{
  "d_model": 192,
  "bias": "all",
  "init_std_o": 0.0,
  "init_std_up": 0.0517,
  "init_std_down": 0.0,
  "grad_clip": 1.0,
  "schedule": "wsd",
  "seq_len": 128
}
Each number is 128 + 24 x the weight over its row's rms, rounded and kept within 0 to 255. Layers, rows and columns count from 0. Numbers have three digits each. The size before them is the row's rms in percent of the matrix's.

# up: layer 3 MLP up, 768x192, rms 0.162, rows 538-606, columns 0-95
# down: layer 3 MLP down (transposed), 768x192, rms 0.158, rows 538-606, columns 0-95
up538 107:157083090161152153125126121100177137132118101114114180123089139094160176107114120147107120106130126105107144126140121184158177124192162087170108125154142124145110123091112125135122112148161177145162099115102126122125064151139101149148128117146081141132145154184152063110132093121136110155
down538 111:124121142122136115112114132171121097146111152119108123118096037113137095126107112112109114138146144140150146155147130128102143127123081165097120113168127138083143167143126144108107144131102155158141106100144118122101098136149139148099122209160128186158095137141119120128105099107143123147
up539 100:158104142143151139097127098159136083163117099140149146134067083147165132140135145116129121192149111129146125152139136102121116136089129109136088152101141131165114150101110114094160118131143161095136128120136126108111110141107121107145152094109073132128127130116153118102125091125159121157
down539 097:135124124073117140133117128092131113106116124083112162137121087144141095141122101070085126120111169146109117106143146125129114148140125104150122130143147152124128139145149149084130106127101148139120145104126150120098153104138119140178090125120130113099145100129110056141126094136095142133
up540 098:095149116146132117180114119123133118103174134155131128145113094126134145124116125134120138092176110181158175142116124139152133140123171127088142161136126111102136113117115138144133125128149130136082148127154082088121078147158146135155090152154125092141141105080138182112097153087121143121
down540 095:146107101115130148179153132130123132080127158132103130123151156155169143113142094134121125144077126125128156172119103092139119100152097152105150104120092117131148137108198120139130089147124126108103094125131162117133124153169113138105138144140148135110162147146121125143097109125164172125
up541 094:137100096135128141129108094155173135152140158101114120088127136146134151138142123147123126102159123172134082115115164139123165132109107077080118120175107162143140143151134140161160103110080114105098132140109153136135124140154128110090099136118142105083127176111119169116131147124146138107
down541 091:138145159124130162144142177108095140094128172116144106105110124137144105133135096165137135100152144095119148082137106139126162131100164143085183139114088155105093145133134137175115143194109106135156134122118165170125120107120113083133115124131138100134109135117125096127116122140162158166
up542 093:149095153132136139097137098172126074117113141086169089120182111136122111141099161129101119146159144118143151144078147134156146147158128103091152143133145140117155124102108147133162151127130141152142113076130139130158141190149149125146144134137124125097137183104120141160110117148154125143
down542 070:076131099089114138128133122139135135136142153138119124118139104139145121121150120124143128086106148124111124151136132139128171124069140132117177102091133109120148117103133101069083150166142095167105117181151159133169076095099100163132138135129165125167130109148144174149114157138119122103
up543 105:123124100113083180119119116150123126133125156088089106157158117140148101162160098110124134134112142131114143118137163151123137115120146109132137116101146119117137083128152152126154069103115153141131128158129107107180147113128131135146123173116167141087120105169164145103109156111169141119
down543 099:143139119115125123128148103104148172132104098088132148135124096117122078145104146165129103110119123130153127176138130129147124108105115081133125165089151129122121137103149133120104117121191130139111126175142159110131099155161161122145169143136138137117121133127129161091141102131127134179
up544 091:105129112090119114114160101145126118072129167177111149122134102111124104121123110130111149143135110125172125102120160127151130123099085112154117152147132098134140134150157153113147092125150014123123117125147108146145099120098151146129131168146131130146123103132118120121116103108114129137
down544 089:114158151115159131127093137133144082121134130130130086149114139085149148121141103128104160147161076139117105101118118136104165120114109158123104128148107151114152154122106069137134127135114141156084133127118133182121115110081098133108129157135118113130135086156118166121164133159133103067
up545 086:120127111137132102134178115152096097102172109090111126092105150118157199146128132154199116104145127128127090158113133138119117142133114162126091100128113145141176137127114118152128097089120189045091136104108115160100135124142128154068096121126162106130160125149118143141115120141136159117
down545 093:118116126140099130160122135105142140116148130125094129139144080122149068154117078086100086133164105136138106153148120125098143144139149143113123154154152125136129119151098143132101127135090100133173147204152157153189113148105112174127112129124152135128155150077135108126120131127137114136
up546 107:155148108117141182134127172119139134096159119148118124113139103108127122172142109127150115140090140120114154126123132153129077119151112137131103084138124138106124147117123155161140134130074120153105118141158102120098130135072143099095110150117125173183091110112121166128124127129101097064
down546 105:147154117097138109142145127106149137128122086137140120134130098142129115152127141109109099151154111093137123147139117084133131141140109105133137108099126117136114145119170097138141119145153164149107182145138112078150146131098170156122150123142153077109092106146173158087146138127191150133
up547 106:127120104134161126089094151142151108141114083156172142097118114160090119072111113127126113135169127117125131089132139114136136166147125119105099124150133105139125119112110131149151063127103093143172063196088080105112023102119158146124114144139143131150121128114142110155134118134136147147
down547 104:127117095096143164100117136149163156113118128139156101124098121156074121096126133150095119117083125129110106107110140101100135127098116115114127113066096119166143106162128117162133133150155137122166086144133094132153155147123106110099164159154142119144129151139089162157118106136073152140
up548 104:097102136115167157129170117106159127147125167126137143149167107129103134121160119117089116148134078171164122124159163109125131141142114137159143155102127151122151146114110142144100114129161120161122156126106085153115080104145098160144128107162185137141128155127177074104130119153112117102
down548 102:122101169097085143138132133147093132110119169114132140111147131137153086173117148110137149128119104155092098094151167137135156108130136163100134159139111156146139134139126116121108061144151110120145111140109158131108109116131118128167120091178106120117100114082097142149122153156095115150
up549 111:119106120151121144192128149089105149118128158161115146125120135117125129149115137173143066158132114164177140144154117105125147099132118119132121140130147124143055146156124170125112145118106098155099152122123142128111142138104133125122097179130114085135150109097083166138175129147145110147
down549 109:104139172130080122076106119138094126108115155147130127095131153120132149112197139125104123109144129095134140059119123117087144153155175129149096118157146164158130140144135137120134101098121104116148111074149123090079090159143135148104103103100122112136177156088126168121150121109160105126
up550 097:152120097117113116100065115140106112115122126094145095111123155152080156094142079125154134108113125124121138125124115119141120126137136193107134088089136125149097145135122138119125119124127103129125138170117141090128096111085103130086100103175175098150122161120131138167109119147116118157
down550 097:093087153104130157186148150127112170129117182084105156137144142105111097168108142105093103092098107178103137094142190143152135124134143106116106128135127114145123180171121084138131156136144138097161135134125123195118105140146092163160126122122140165126131144096139144100117145154116126091
up551 104:149105145136113121129130134147107113137121100124144148127141136134104156156119097145123108150117134129176133089141157144162139164132144143171119125166107164133118101096162164138126127145133117132106137097063156154146114191196120072100096122123137095119135135117136153149128110100188126128
down551 101:139135158093108148130157083095128151104144128110116113135105114117132144086090146112115147101148133118118154155066097133092151109127135106139119102138128113164150093118109132059119126118134170113161097099128176134130163153116148162119126113151157135158102140155146149139151112140124131137
up552 108:155106136129120121158115122126097075164187142143153093152154120125167104107115151125128115156141091126131128130119136098158139116096112118147144158108132104166110102103106101118114117090129157119118108100096106101146119133136169063129162131132116100151153110171114138156149102119117127122
down552 121:097132111123151122165098184059158191126171129144098162136123132134159115089149074111096125088136138173133137138153166138125109182142120136111131156106169135156105123108144107092122110116151105135137102135151136122142145106102102092131136108119105117114139108147164090122123111130126078107
up553 095:152085141102109114177112090098119104113141132143150129109146107128125122138146120145154135098083107142139093168122148136114129117145138167066104149124117113147142122125167141142127097136164114114112105115137133125121122149106074126128140123097140152162155109148111125119131090163131119190
down553 096:087126123142127166124133142130116139126104149102135138143124148174128121093187138142144152101107121107136086116133091136131153195110133162084116130151108109103081162105139091109113117139134069075148153169130172160101163138160159172143118188148109114125117118115111160139131123122096134089
up554 110:124101152180173113131136160123113115106165105084137136140119133157102143138216123147148104121151099107120137125117142089140113109124128145161138099138109167160103124100130089147133107140116150142105151135124092089125145141157145104126114098152141124128145116119124083152152177116115151151
down554 107:115087130140113114098123145134076100089166174122123062122092123155179169152139158135115113156122097099071114125172140129141133150107117124116140114133114121122126129133153109133158142095156133144113136142107135159113163145137151158130122154151106123093124140123083148134094105119104120115
up555 100:138142120113118130173083108105114128099122104110134122136095155126103161085155150119073149139133128141074108137140146121149091138111134090154143122096118133137128141134138164125084121141115150151128139120101076143117092059162132131113129135146136132151157109149132120132165156166145152158
down555 097:133146141138106161150126095143128083132084136100090140104144114150145169137119127173116136143120117114139127131165115132094137145143122134130135133135159151141104129143131104128145096168133119121145126154078150142147081126128155118160121087147130114116119076139152176118118152112149101136
up556 144:149132132132160131136127129083132091129114136110131095083128091137133124126141124122109155123106143150132122154167136151092156122143132119130116103104131161136130109134158124156132116094137166097100115168117105169108117138123135122087106141114124119090120109088086045129125158116135118116
down556 096:149121116129141094127148140115138101121131130096140100095107113126109152120113127132116152153125122123158107130136131159123138096126154105129109122129140144133116115112146119164120134064130153122128127210141126121133134111121131125132120146127133112115128140073141000140134156128125113140
up557 096:166139135103116123170128128143125139091139163121114097167107133089145122132144122228129136172134097148113104118156151146124133130077131146133111118117131122133189140128147165131125138159110149132124165103153129119092134131120086132151123107145145094118121112139108102123146152126159127108
down557 102:146102125122112150115080151108186133139144087105123144145106133131138099119141118097157193129140112139128097155134116111134074116105101168117165164117159131106078134135134133105146079118066131146148114071117129145103124109140121116158137132123147181130160133132170121091144131089140135114
up558 099:168127178152151084122109107085135100111099090125173145160137140143145164134103112151129146148110113093147132121096109133155135138144103068174108171139131159163158112167095082109123135111127130117133137155144090131144090126129125103131146112154144095127120131117102136084144127118166129120
down558 092:123134128135125116164150133154080146141145149111140167129108146103099143120147138157145125123099112138130153138111120109147132123139088116110108082154150142120121152127143125126129090151090080129139122097110150165167120146114142135113160130124162157127154129138080099130154117152152182147
up559 102:113118140164136121129097077154155143119125144149146121140140155129165092163126140139162114152132133114095124145124072094123156158145148132121084101139122128091144113112127081128140130102103155105113084108129123107106102116155135145110127121109166078112093167140118152144109101109112127156
down559 097:155120091107122107091123128139164127136117129133116139108173111125131131159118104095154118154125122157119157077151094124142139105142093132143097148107153136144142138182134115124075134114146116128083111117143128125155151123155131112114129153139146124131139076155135124112088136116145142138
up560 086:121115105115123124124101178182140115157137159104102126135133121126103156117083125168098181166142089134084121080127121148159146134160164122164185127119159131093132133115140149103154175118134127146140092133162093174130097110122124145093124116137113160143109127144149111153119107105100105135
down560 080:131122148148126137118102115108111143087142152134151130132114123113104118137167102092152141092151119129151102095071158111127130135147119070120146158118129170151084149140137129120126119168148131141166150129140136144119128135164136090089081120120163080130147129136127091092108108143087092120
up561 109:130097124162108186133120136179122117133143104082162095127102155128108128132110139167141154124121157124103142125095086106120147132110103110128164108127137156109143118073160164162124119115139120131141131173122121113104127088160157124076123117119148096155143117114152122112135190135109102126
down561 110:126140102133111165177116115136156118153084130141157101134149165111148150146143174097104088099136156173119123125115129100164114158101134169153116088176110116116122131124139157101087130150112138149121111190162114163106156129124145174163097177105117104118157147144136141155138128107099131152
up562 089:114137118151149160132160157091117108125144131121150078175154152132125066111113132127109158116126115074128137151158173110132118111122140114163108145158122107156126120095147080117164111126105183147101106122094141180150128081172153133131097121137071103139128117119152097139156162142114100168
down562 089:127148114141105132138139147128103160089134142168092169081129109156144120150173135124152150100103127152134109121130125156118138166109124131172121096135097075107144141124139142149109122163112119102142095106158161170136145095127143146122119117151168128110147082127125097143123145142080160148
up563 105:090090125113109086116121181097194141109103137123128107137141094110134146090115146155143121125131143156100121109162141112124133120158160140129134173104111128099132133155117093176100136115156131128112126195097176172119073152143126089139102105109131093129143124147133118129144127121113121157
down563 103:126169111143098177080140098154163138142117130153128157137091114117131121177126113154115113102145140151141120127112130135126107127129122150101126147134122149137125076140114149116075107141103106102141086167079134129133133117112191140096083150158114124152112087122139136113113154112095082121
up564 099:155154112102099084099151139123139121125136103130138129127152146097144200089100120139090130123176106122147124166136148098127109096140141151182139086153124125125141153101093144119137111118155100151176093144133121159136149130111118153125126162165096147122176127122091129109117139150151097135
down564 105:099147139163067106085079127131127152130108075130131183152119086120122164181121130162136126129138169149104133085166094150094144111119110124136105154100145125155083111089135151143135107144119093156163145064111098108097135098109127076140126138121168127141131134117141128130122137160132103108
up565 103:088126119142184079133111184135129162160150103123113132131109122135105151133122145109149127140087107149140112099142106108145123117134092103114106125119076136100131134114113146127120132122186129126100136148138152149139121094151141121105162126115140090133104167142144132155146113113163125085
down565 099:108134131148125121111120099150123109125125125125143125119098150133129180146174087107122146098161140115130125124130139089133138160123160094126138122090099118135156099077156108138113125097177092106161142139093145105119119127077146144110101128181116120152167131119100164109106139147119111093
up566 094:168093128130126170121082163132130132126176106102162144075152153145128136100076135092112111113078107189148132145137148103135112133138109126105165145185073129119166094129139149110122120102136122156138134132113116137146095159119165102130175127098134140130138114112125086155154126140140116183
down566 092:088158100088100110141129131136113114073117137128121163124139180131136114122132099151154122108113127125124182121164144129144134116168140137087128119149160106152143147148136062114152115154114093147130137133061130144099126122114176114096111149123112150106099135134135148115140118140108159102
up567 087:134146139123177150127127063155160118113102158131120156120146121130134167129131136075125114126120121171062129138111122095154137111143132142171129112169127142106124155136083142124088116091102150112132128152097133107111134103097150133123104104102135132114087138126148132171113138117156081092
down567 087:152141124130135078096130146127116143119153132123133111131072128159143065131127129138103122103103141115133106122112161136125110156143098132111109155121120154112135123117130138090147106156118105156127134150160151138158088131148112131101141132100117133113158143112122142098096120157099121111
up568 103:167117131118093136156115132124121113115135114118102129164120117127124126073135121156085133094166119111160145121130143115151156142111142080093129134145105122128159071124117139151137149108162141140091138147128142141150109145142131162123158169171141191121123144158129049108124146117125081083
down568 093:099131121154130130138124154123115157102142124122106144115128088099100126165156117106119089115107093146128117101177179125114117115150144135117143119117114129120137122120121192071124120121154135092143149119122127144152138139149077113109150124146156107136144160138132097113130115078144142163
up569 086:109149174137110126118159109127147135137098145123154144101118148109069110129134140179144155142144138154160140136136120135147148115139128104076118113115138109141123158081182133093152132115133119187130117091134159107127127114072180120134146128121077091088120111161135107126160147133132112112
down569 092:107130153125134142110154114115079129143158086107096171162108131128144099138157174135183109066141094124127122147156108142133136147094090148110112099144165137143106131110106111097126118102162132119152114119159150184140122153143122149121113130110144146134177114138142071089134151146112165128
up570 091:140109152146104165148119073094152147110099138111136125085096105165127150142098081147155132148144133124155137144135113128105102161156118144145135109092129112076170155143139135099158137121123132138133087147130138160156119140103149101100132142172105105120130142136145142142121129107113080098
down570 096:115130111102132119138140122108135109160125094140113169134152152105132105135140149121157102100146154116143107176128127105145118153125066148158112126126111127099083115110185153115143125125146128091098117095046133185113132122160150138134138167115123068134122132177137075077148125103120137131
up571 093:139117121142111112101167145129100107087168075157169144125118073097153120126119123154096115167115083160119120134139139131139154165065126098135138134125104124147142126125144186158148132119097120126152131129117121153153122126118167099145100127099114123109159117103141148146177111144131140113
down571 094:138104137121153134138136107166143108071162125162118156145120112132118168114154118120130155103115145108129134163139139166142140109130141131151102177095126155084103116104106162139113115105145102155110148176126160102127148098121130093134144187067188127111122119150141169105106160111171140150
up572 107:129085140146156099164133116173074111117162178111099160079151113163137145118147169191117172128116131114138121145086092083115111120106164094121126122132140128097137097125133106093122154158149109124103111159140127110112085112142134119131136157157122086132102140142134134127132107128121103169
down572 108:105157150166141071127148126136142145135135164118129062129125113162092156130100148113135148116131084138153155138121154119106104104130136096145124103152105138094128161117134153146164143141191131101091116094154129112109131130123118144175166084141118140136137167106137152122137111117162157139
up573 089:153156141131130133127114112132142080130142150118157120146162132130134142157124138172090148141153148140105147122150158129103069151140161116140114149094071153140161124130168113089084163106138121123124128112140109129163117146118133113069078155105138118165169140110131125139090113089135111103
down573 091:119119092115116164104095103135123122139121120131118133135142130138179177085168112159131136111108125127131102137135162107144107132101121151110147096134117131099136136084097130123089136132140123133151117135085111147141137119105147129137105144118129111153123124100090122140110097163145091134
up574 098:094125131117113128145168096144158115119148150103120130159111096125112155145125119110145077162122145102109116153108101123147116111138131138131150102167152112158184146124134105141162116130186133163120128108083140133107122109132122171139130141164157098099102116186137097101141168154122131106
down574 103:102149106138163109140158105160130102145092150102079152142128098094113184134133128140089090142156123134161132131156144118137133139096138108143104131103149162155129122146123100149173144161077124129102110106124138136112106161125105123156115127098129143118111084118101123140118111165095156113
up575 107:128114129146150091110118117109123072118147129105146110118161156149144154110149114142136142136140112134117105110053125106127119119104132151130114158151093125084131150109153113091100149127138109096106150201138131147161113153117140115141108134139194134128113151124112103166132133134131080113
down575 107:131095079126091160125124136139156123141135153122119075130136147143150140102129139142095114090118133157155093150139123107126113109140169118181158075155182113115121120160128085161134135174127161101126152203098116129131136090097073149125111110115098125166142111134106154125112125101124155112
up576 109:136168137125148149126155109128123123140153092126108139127171145117154127141143181143101113121154120141160131133150137130126096170114140117169096150163130116141152119153121107133136123133149126156075117133136162102134142113136166098149113113084156109078133117116164076126151127094173099098
down576 102:153137146134106083168116115126109125102119143097121126144114183130127116143157128136127152143055138182109150093120164107149114076110117136135150145108120116145120119107132167159119156132136156135124109133178150103114151104111110123158180165150169194096146095106135126136165137163124122110
up577 097:129130113115176116135153147131139139119105142138148166110101126134151158125131129096126157139117091135109134150106116126132137114122136106119145164129126151196133135067161175111124138078156129150102136140180156113140110154119146150130093128125097133136102132108158109131154106138132149136
down577 094:109134165092172170153149141120128153146155115083125092100117139159136134148098115090124120120128097156114144155144091127100140134113144142092099074174132128131121151106102169142110187117115122114124110125150134109109137119130117183104105087160137115167133123122112082088138153089095137141
up578 098:149169118079209127099124135141130106116148089119147135166128114140127148145134115108110146128145126173157087111110119106142116134119107099151154108136148129152144120121209134122115117073099105136126143135130119109081108147101087102162135152145115123116098146150151161123119136108106112127
down578 094:108129151129151150143184132159170163150124155142128139156155106169182165144138120175141134123119162132130125131122167132178140164098154101179131126099114169155121123145113135167095146131132088117137126112128120132163103123111056107138100115153118122158143124136099133163122115134115169132
up579 091:159147116151110114080103130111123113136117124114091144137109140159098094098148118183123124099106122139166147081172183116114110094166113098156121143151119166127099150145144134121127156127147128142110102135126155134134131135143157146123116129124142127096064155092114140105143122165148091084
down579 090:140119143152145115171161171122133150084131101132144126135135136121120137115120116140153117131130105143092122126099107093080125151117120115114128094116139089136145137086101146125122101188149136142118092139129119138133149070131152159107134158175102179124142141126143139110160164123142118109
up580 098:135133112165106133143159124171116116075122141101179140159127110114145086114111183123108140135155087145109128100131144144156159125108129109116116116131136134152128146179101078101099092109134107104106110149092094131124118123161123140140155128178150073126128103135140122129124137145142169156
down580 096:161128123112099148142131132166120133124104160167135150108150142175106092160114124113151109104129111119116075106140146160118125104149093150108179106134113102109131138122108127148097121187064099150141135149112145152140112135107117131093138113111121138115139109077107098122108102141121163143
up581 102:091155131110156140135145120149145140096108122094134116137140108113129132077126151157102158150131117082139095108120138129159112113134137109162131108102139135145163186143121150078137110123124126140140156180142148144130091104138101135125140158130156113124147070116114095125131116147130114120
down581 105:168114111094165111132154151115156116133131172111111093150152130108102111122122119129143168117123121083087083085128133135095111198155116126155149170143127159113116133077153166115118145138086089099167134142132126086162158129131124168117141134090121107111136163135129162109143084128156143123
up582 104:095128078118149108113165143164126124150123148107078183125171138123116132103126134172131100121093098118107108113138133121154127095127111138134185152147140147110178138124121115093106161093126115152110156135090148154155132109093076111121149120129124094110110121138126115106128132175111132100
down582 096:124126139125103117139123107144127134124081103118106093126124129099131109164122144091112153134131159126109118139143163134111122155072137132141164139062125124128158129113126150083107165117136106119086119107122108075122125149141145144142126128180164151113084119148107094142079120117130170125
up583 095:147100145172115093132139121135170112112155099166103117131110116107163105147053134102128146101152175127103142090157122098116133136101129169114111138092135161151135132120152152124116110109166157111165141096150144097167131114142132151157109148140149131164125105092123120089137089100110160155
down583 096:117127138164114170151110140103111167122147110166095140154143115121132118133143093131135135094119116129152133090114123135155123153131127138081156127161126133104093123104126139122151114157132094139113166091124141140164095137129142098083136106119150115164117137128138161106153122140112106120
up584 099:139140137110130128136095108148132118128136159122107124141099156074093091105129172101096143126104123100117146131176143115173114118122105093115102091119132146105121154138141132096118185131099153137105147149106133153154162122117095109129106149186126136142068142151137144152103119131140140096
down584 103:135178105092158147113100113129145138088121135131113152129128105120124123134145138114109122138144123122104113121148106159136133119122132163142130098107119154137138138151099145160135138170133114150106102185114110153155131147081134164127127111102112139089162108079172143115112140131155085140
up585 093:143093163112118137126152119135114127117151155125137150135132168154175097148124142100093102083146103154162165100166147102163135107110133138121150114142146106163111155108145148099162115090150108177111102109115074097154131130122096134134163145083149137122093084130125056116153131121134122168
down585 096:131112145096136138087136193143150122162153139082154155092134141123142121123138158129131125152146162114137125130087100129105105142146113076127104167057164134102155131097159079113138117104134119134104156122098183178101105132124154160176134116121179115122191118169118132123138120123126153144
up586 107:123096159140111089154096124151150164117081091126156166128167125114108133123162155125125133121170091144096113079141129106146127155145106103156146120113137117171106162163092121128138112096098110133110104110165097130096137114142121088128090131139122157148158122112146100136125154143101143149
down586 105:133166170136136103088080133162112151081113111125136189192120151112151142126126109115084132155120128127116061114140098088145141140121092146112125132128129121177115107134117124099166129112125108158110128098169113139129129143154132111097153165144142150137148127094137162132135167122129130159
up587 105:176133135127122118072108140071093139113147117102135139122101146120133117106142131141163178146182110154122140116138104106093110071139144157144127113132167151108124097114123198097098104113112141113089164117116104146156104137164096134164134183141146157160109131120066140123103164130173172109
down587 116:121131062166130114103106170079120113104128099106084072159151126109112090140143114134128141128161138108113116119128122087148117102133118167155147155126132110173114113136138203140115138110122154092110132143140138118136100119101147125144138138165114156129146135072117215122135117134122098098
up588 081:154113143138168131055139105135162141130095162138151112164091145138111111094079139147075125177165110119118123118130117108134185107132104150138137123100150114094149130131073100146085118118095145146117133132146102149114091143151189134160157150124093123136124147133150122134124157119158118132
down588 089:061111104132098136138095176126169134159100126151113129166159120126147103097142116150153105111156175148118121127127097130147119131127119093107132160122122143137129100152136134094129099179153094089119160223150148124112143130169114103140129113092135141162136106147138141123116138124115084097
up589 098:124159108147101137154137117116134117131120158166150129124137104097131126143123091133111143143135127093136190141082120160111113130052146128150117143137172092158117128095094100119122162105138137153128061112136109109125116152129158125107117172142145133138160110149125117171144139126134169148
down589 096:084133140108176104174072105134151142140144136095148125177146101113144138127129123149130152138111122105095137100142115127089118150089109117137124142107150126133134114152134127120125118118136142096137135079105110155161137112128126167132143130147134095142123144106141098176105150162118118095
up590 097:135088110129134109136107100074109091146149140116117131093137086146112102117147101116174106093175101123122181172170162041116116132150138182152142126129148122098138143137153140147148137078097129164134124118148100129106165140095126127123125149136143130145171137153110124145133122161140152122
down590 096:136101080111090162137120108142178185101103129163091082139086123132139119143128108140123108108137120111153112159136111158153079125124110147128160097148134119120138092084137134108144142115106125135120128102122126155104065093137159148134152158136115133162143161123179139119095108144104113132
up591 095:155124178154173121109144141172147111097131132139118106106083101072093127160128140132185127163122099125153116144164154086153116115116138113118134154140126127113134134112102108143143110130085142182109135111094097114126130124103121102129164116137162125167137131169087147102116144118102149109
down591 095:123087115084148147094088122132102107107174126132178134118136111129102089142147190106170149096158089147145120138102083092127137124164144101127113135117129118121192119126152128144116151129145141123114135152125160123112142148141099114126106121128123116140100134093127132128149150135145142130
up592 108:146140125180141115144079145123113116109116112142158097087154119088121133148104097113140104149096158096133176132092145143128114140143109134135110088135164106126126115123132120163141142112158114125121138178173148145133096093128143139145157113130089101153100067161096135123129134125139140156
down592 101:107126121115099150116164140182125139146144142125186122103114157132132104151139119166102183138108162109153123135148095114137159129136142158144145193136081134168096112147116165103123126150107101180107092145145128187149135125126148165171133141135145136128138160132113121129151149110122128120
up593 100:099116161147154137150119100113124090123110099149108147127116100140097096126141140142078179120093106096121146133108090105137095106153089117161121134161132145152157178148084100134128158108128111096121153129101120154159115124084120135121120131140126148114100096094103165118151134151167105138
down593 099:116126102175103133145114146167139114156137134130116117140132126108163168143153128094083090153142212106130110139126131145165130125109129158107140115122145119101097106115120136104084149096122121126142107160158068125176115129119068135130112121098133136141157112119151165128113100109118127120
up594 093:152103138123132099143126145106114108180137148126087139150110138098162119079146116144135144114161086136137143130158152146138098148136159131071129084091132087163139163114145121153133148122132168158099117120115116108153139100121123141117139159126109146181090121128152123114155123145082093121
down594 097:098183139104110098090127133152093103138144118130138122090139111128124098143152135133140130104150106123153091104086123113130139110134110101108145144157123164125113124124091141173172120104099115123144159108174141174157177139141161133119126149135119126089189127148113128095084157126156142170
up595 109:123135137124108124124101144153113124127146147143133113105110119131142106151124152105144134105147110174143101135145120112108122124143129120145119119153109093151162098115078174150091099131123189130107127121140128126091099123162143116101115089155133108119124143137078124102141134147143146117
down595 112:125128114103145163113131147149115128158144153143119111114126140156143144096151145144125119119137128127135140133107115127098140127182116090090130126142149137094082122098147070109122133117131112145137116180137124078126100096142091097117142123107107141120134120151157117165149126114127116126
up596 098:123156152181120122134142135116169134087125125138124108089143155135119115118154122122144117122154094094107101155124136135139121088132128124127107148083143080108142059121103099145123139152130143117122122144130102124127096110158143127071104109140136117129086130210120079142113161139085132145
down596 096:112149115086153142121145124144108130098134137131138139118124140122158067120144132161148121104119082142158124128134166160143111110095133136170153109115122108171142110149123136131138129111146116134124124163098150133119096128145121149108125119123148116136121093115119092184119160127139130119
up597 103:155122116069144140107055142176167121133139127149135131071156125101150109106130143128151112124155139099093154098095135124127187133174140109153136109144126133145123138139114118159088158102067095170123116109156157138129113129141152107145179155119083115122099126103114090127141136133144149112
down597 109:077080113132144136126152086151144164151121074125167130090101140105093125108165136125131143129113122137111134119144099122141145123105155126122146128179166113127175144185100129120140156120123097129134150115077164151151150130137133106135133138166141100193133122163112120158113100125090122112
up598 093:116090133162113134150150085131153118093107111138149144112146085121146140111165154139163127150089103108101129135101101151155132115162170133135162117141121154103151164109095162170120129125074132120130121114093122125114103161120162107138095120089128090120155170157126135153180170151115147122
down598 097:089098132142123126112143119133129151173138139142124123166141150151144122106142096116091140090130136111080156092111108108095134101120132156128092150108139104118106155100137103110174104128119133139097103200118150127095118130114134135084113138113087119127100102114140123131114124079177086098
up599 108:112121128145112144100119125101106096147139116117154108116154134140148135135167146069124102141139139122076093141107131123160158145155106118144142125137138108156130166106120129118112102119092164129144111132114095140091136187142111124157062164115109135122150105123144103133197124147137154110
down599 108:084143168113153137172101152130109098138158157135118152099152158118107112097080152088136144129128129161103123124157144098111135136147170134148120113108144108152167116152164134144131132135141134118143123109141144099120192167140110151100116151082155112112119126101112137134123093173133117127
up600 095:073157146147128134113101134112131102116150135158146149129145117164147134089123150141119110125148151128164141151102162110085126128160103122123115102123094133111165143133094107099101127149078104112104163142140119178088162103099123092117140155146102117149118140127107102183162159152089124088
down600 097:126082108114133158142109120143145164118074110195130117124134168139112105124155144132123112112104190149148060160144095134142122139098155143105173073150166113142096131131135168120119073093144124111117108125114102095117083166141148109151122146114099073145137136124132122166113130112108137130
up601 093:085090134113113130107146108142132069154157136114119138130120135123144109104154125134161147121126152097159110126149113112117153168135050143129132168140168083108145123148144151127142124137140151127119112113140116103152092097111080122082139097139147153120100108131133122134144090106174137118
down601 103:138150133155131136134088084113108149107110133157137132053151142085119107152118137160141150165131145104144113101111128148103168116120146143129153148137140156141097094175149087126100165100095133148154126178122155134124168099143115138151128152165103088128154139144098089133143154149135151093
up602 095:124168165149101169121159129142137152131140166099090161146162155121094152125112102147097117105143121117130126109123092121137154145121124092157120114110142175135150089111167090140131116099169093163143117174143109133124136089074139183159127176075112131147132111106106108121119151163130140142
down602 095:119131106131143129163116092134089120182174102085094124092145148152129140184126142165151148120099159127150151139080127164176121120127118106146137097106092116143118123100122154107140150099184153121125127127146116129146157154145098095150140097139116147118132099089093123115159147133099165134
up603 100:139144081159137124143118122177114113091169139151130134155141151167142145118153082139125131162142100122145164124126134184107151112134116138128128132136141153056094107113190145146128136088148126130115103144115146114147099140146141087128138122162137148086126121103128112158129106168116099144
down603 106:130090123134135092108118136143155140130128137110134112163154123166151142190094071181142135117137097154107158123133127124116122132131116118142090143136134155131085161120136122111123125080137078144084141200096148136148116114126105094106124110127176119135150167119144171129131163103119093107
up604 097:118107074124090120142186151141110126152157137133151126143140149136155124156136154084132125169099118111096136160172133133127132105114118137127094153112155100165129157099157109100096119112148135118116126111083099158130128109123131139132126075093157123110100044112138112111133111109097116103
down604 113:147115142130175189132146188117096188105103116147144140164154145156127092117119097142122104145120129143147094160107099120144103132119127149113114096144121128125118157117136108119155177151113130091117091106159152118106093124122102096147153112119134134109111112142128149068101119150129121107
up605 103:089098141161182135119126109088140136128103164136087099117135110139107150107134142115143129098136124163120139108133183147066170146130102140115121108151105109117154076173094113113136102123134117127117128160120128092122127109136100157082128125079114095130112130137153137107151075129128110136
down605 096:117165117116083116108106092105180112103154116141112133115119121126127183105108139096171095133131125104135128114123096127154146092132141127113121124107106135156160150116158111116183160101138119107140158158128092132153117125117157125157166119144106118144129129157123181114120122142127105125
up606 095:121103110143171124099131114099133152126117147179081105126138114150168135147119144166115145125121090151071147124147078119103140140141125118133122135127089130130120134137079157119109106101118129144078144139145165177134138158090111073137109160132128097153118097108109176127151138114135123088
down606 116:128177083178157134094120094123128133145111128112141142082149115136132219099113138144133078142151107163122141144127128113117103114127139110119138077089127100134130109108105128138101134134152122124195136150124079090144128075098133135128144150131113125156157169186094135158097140107138115175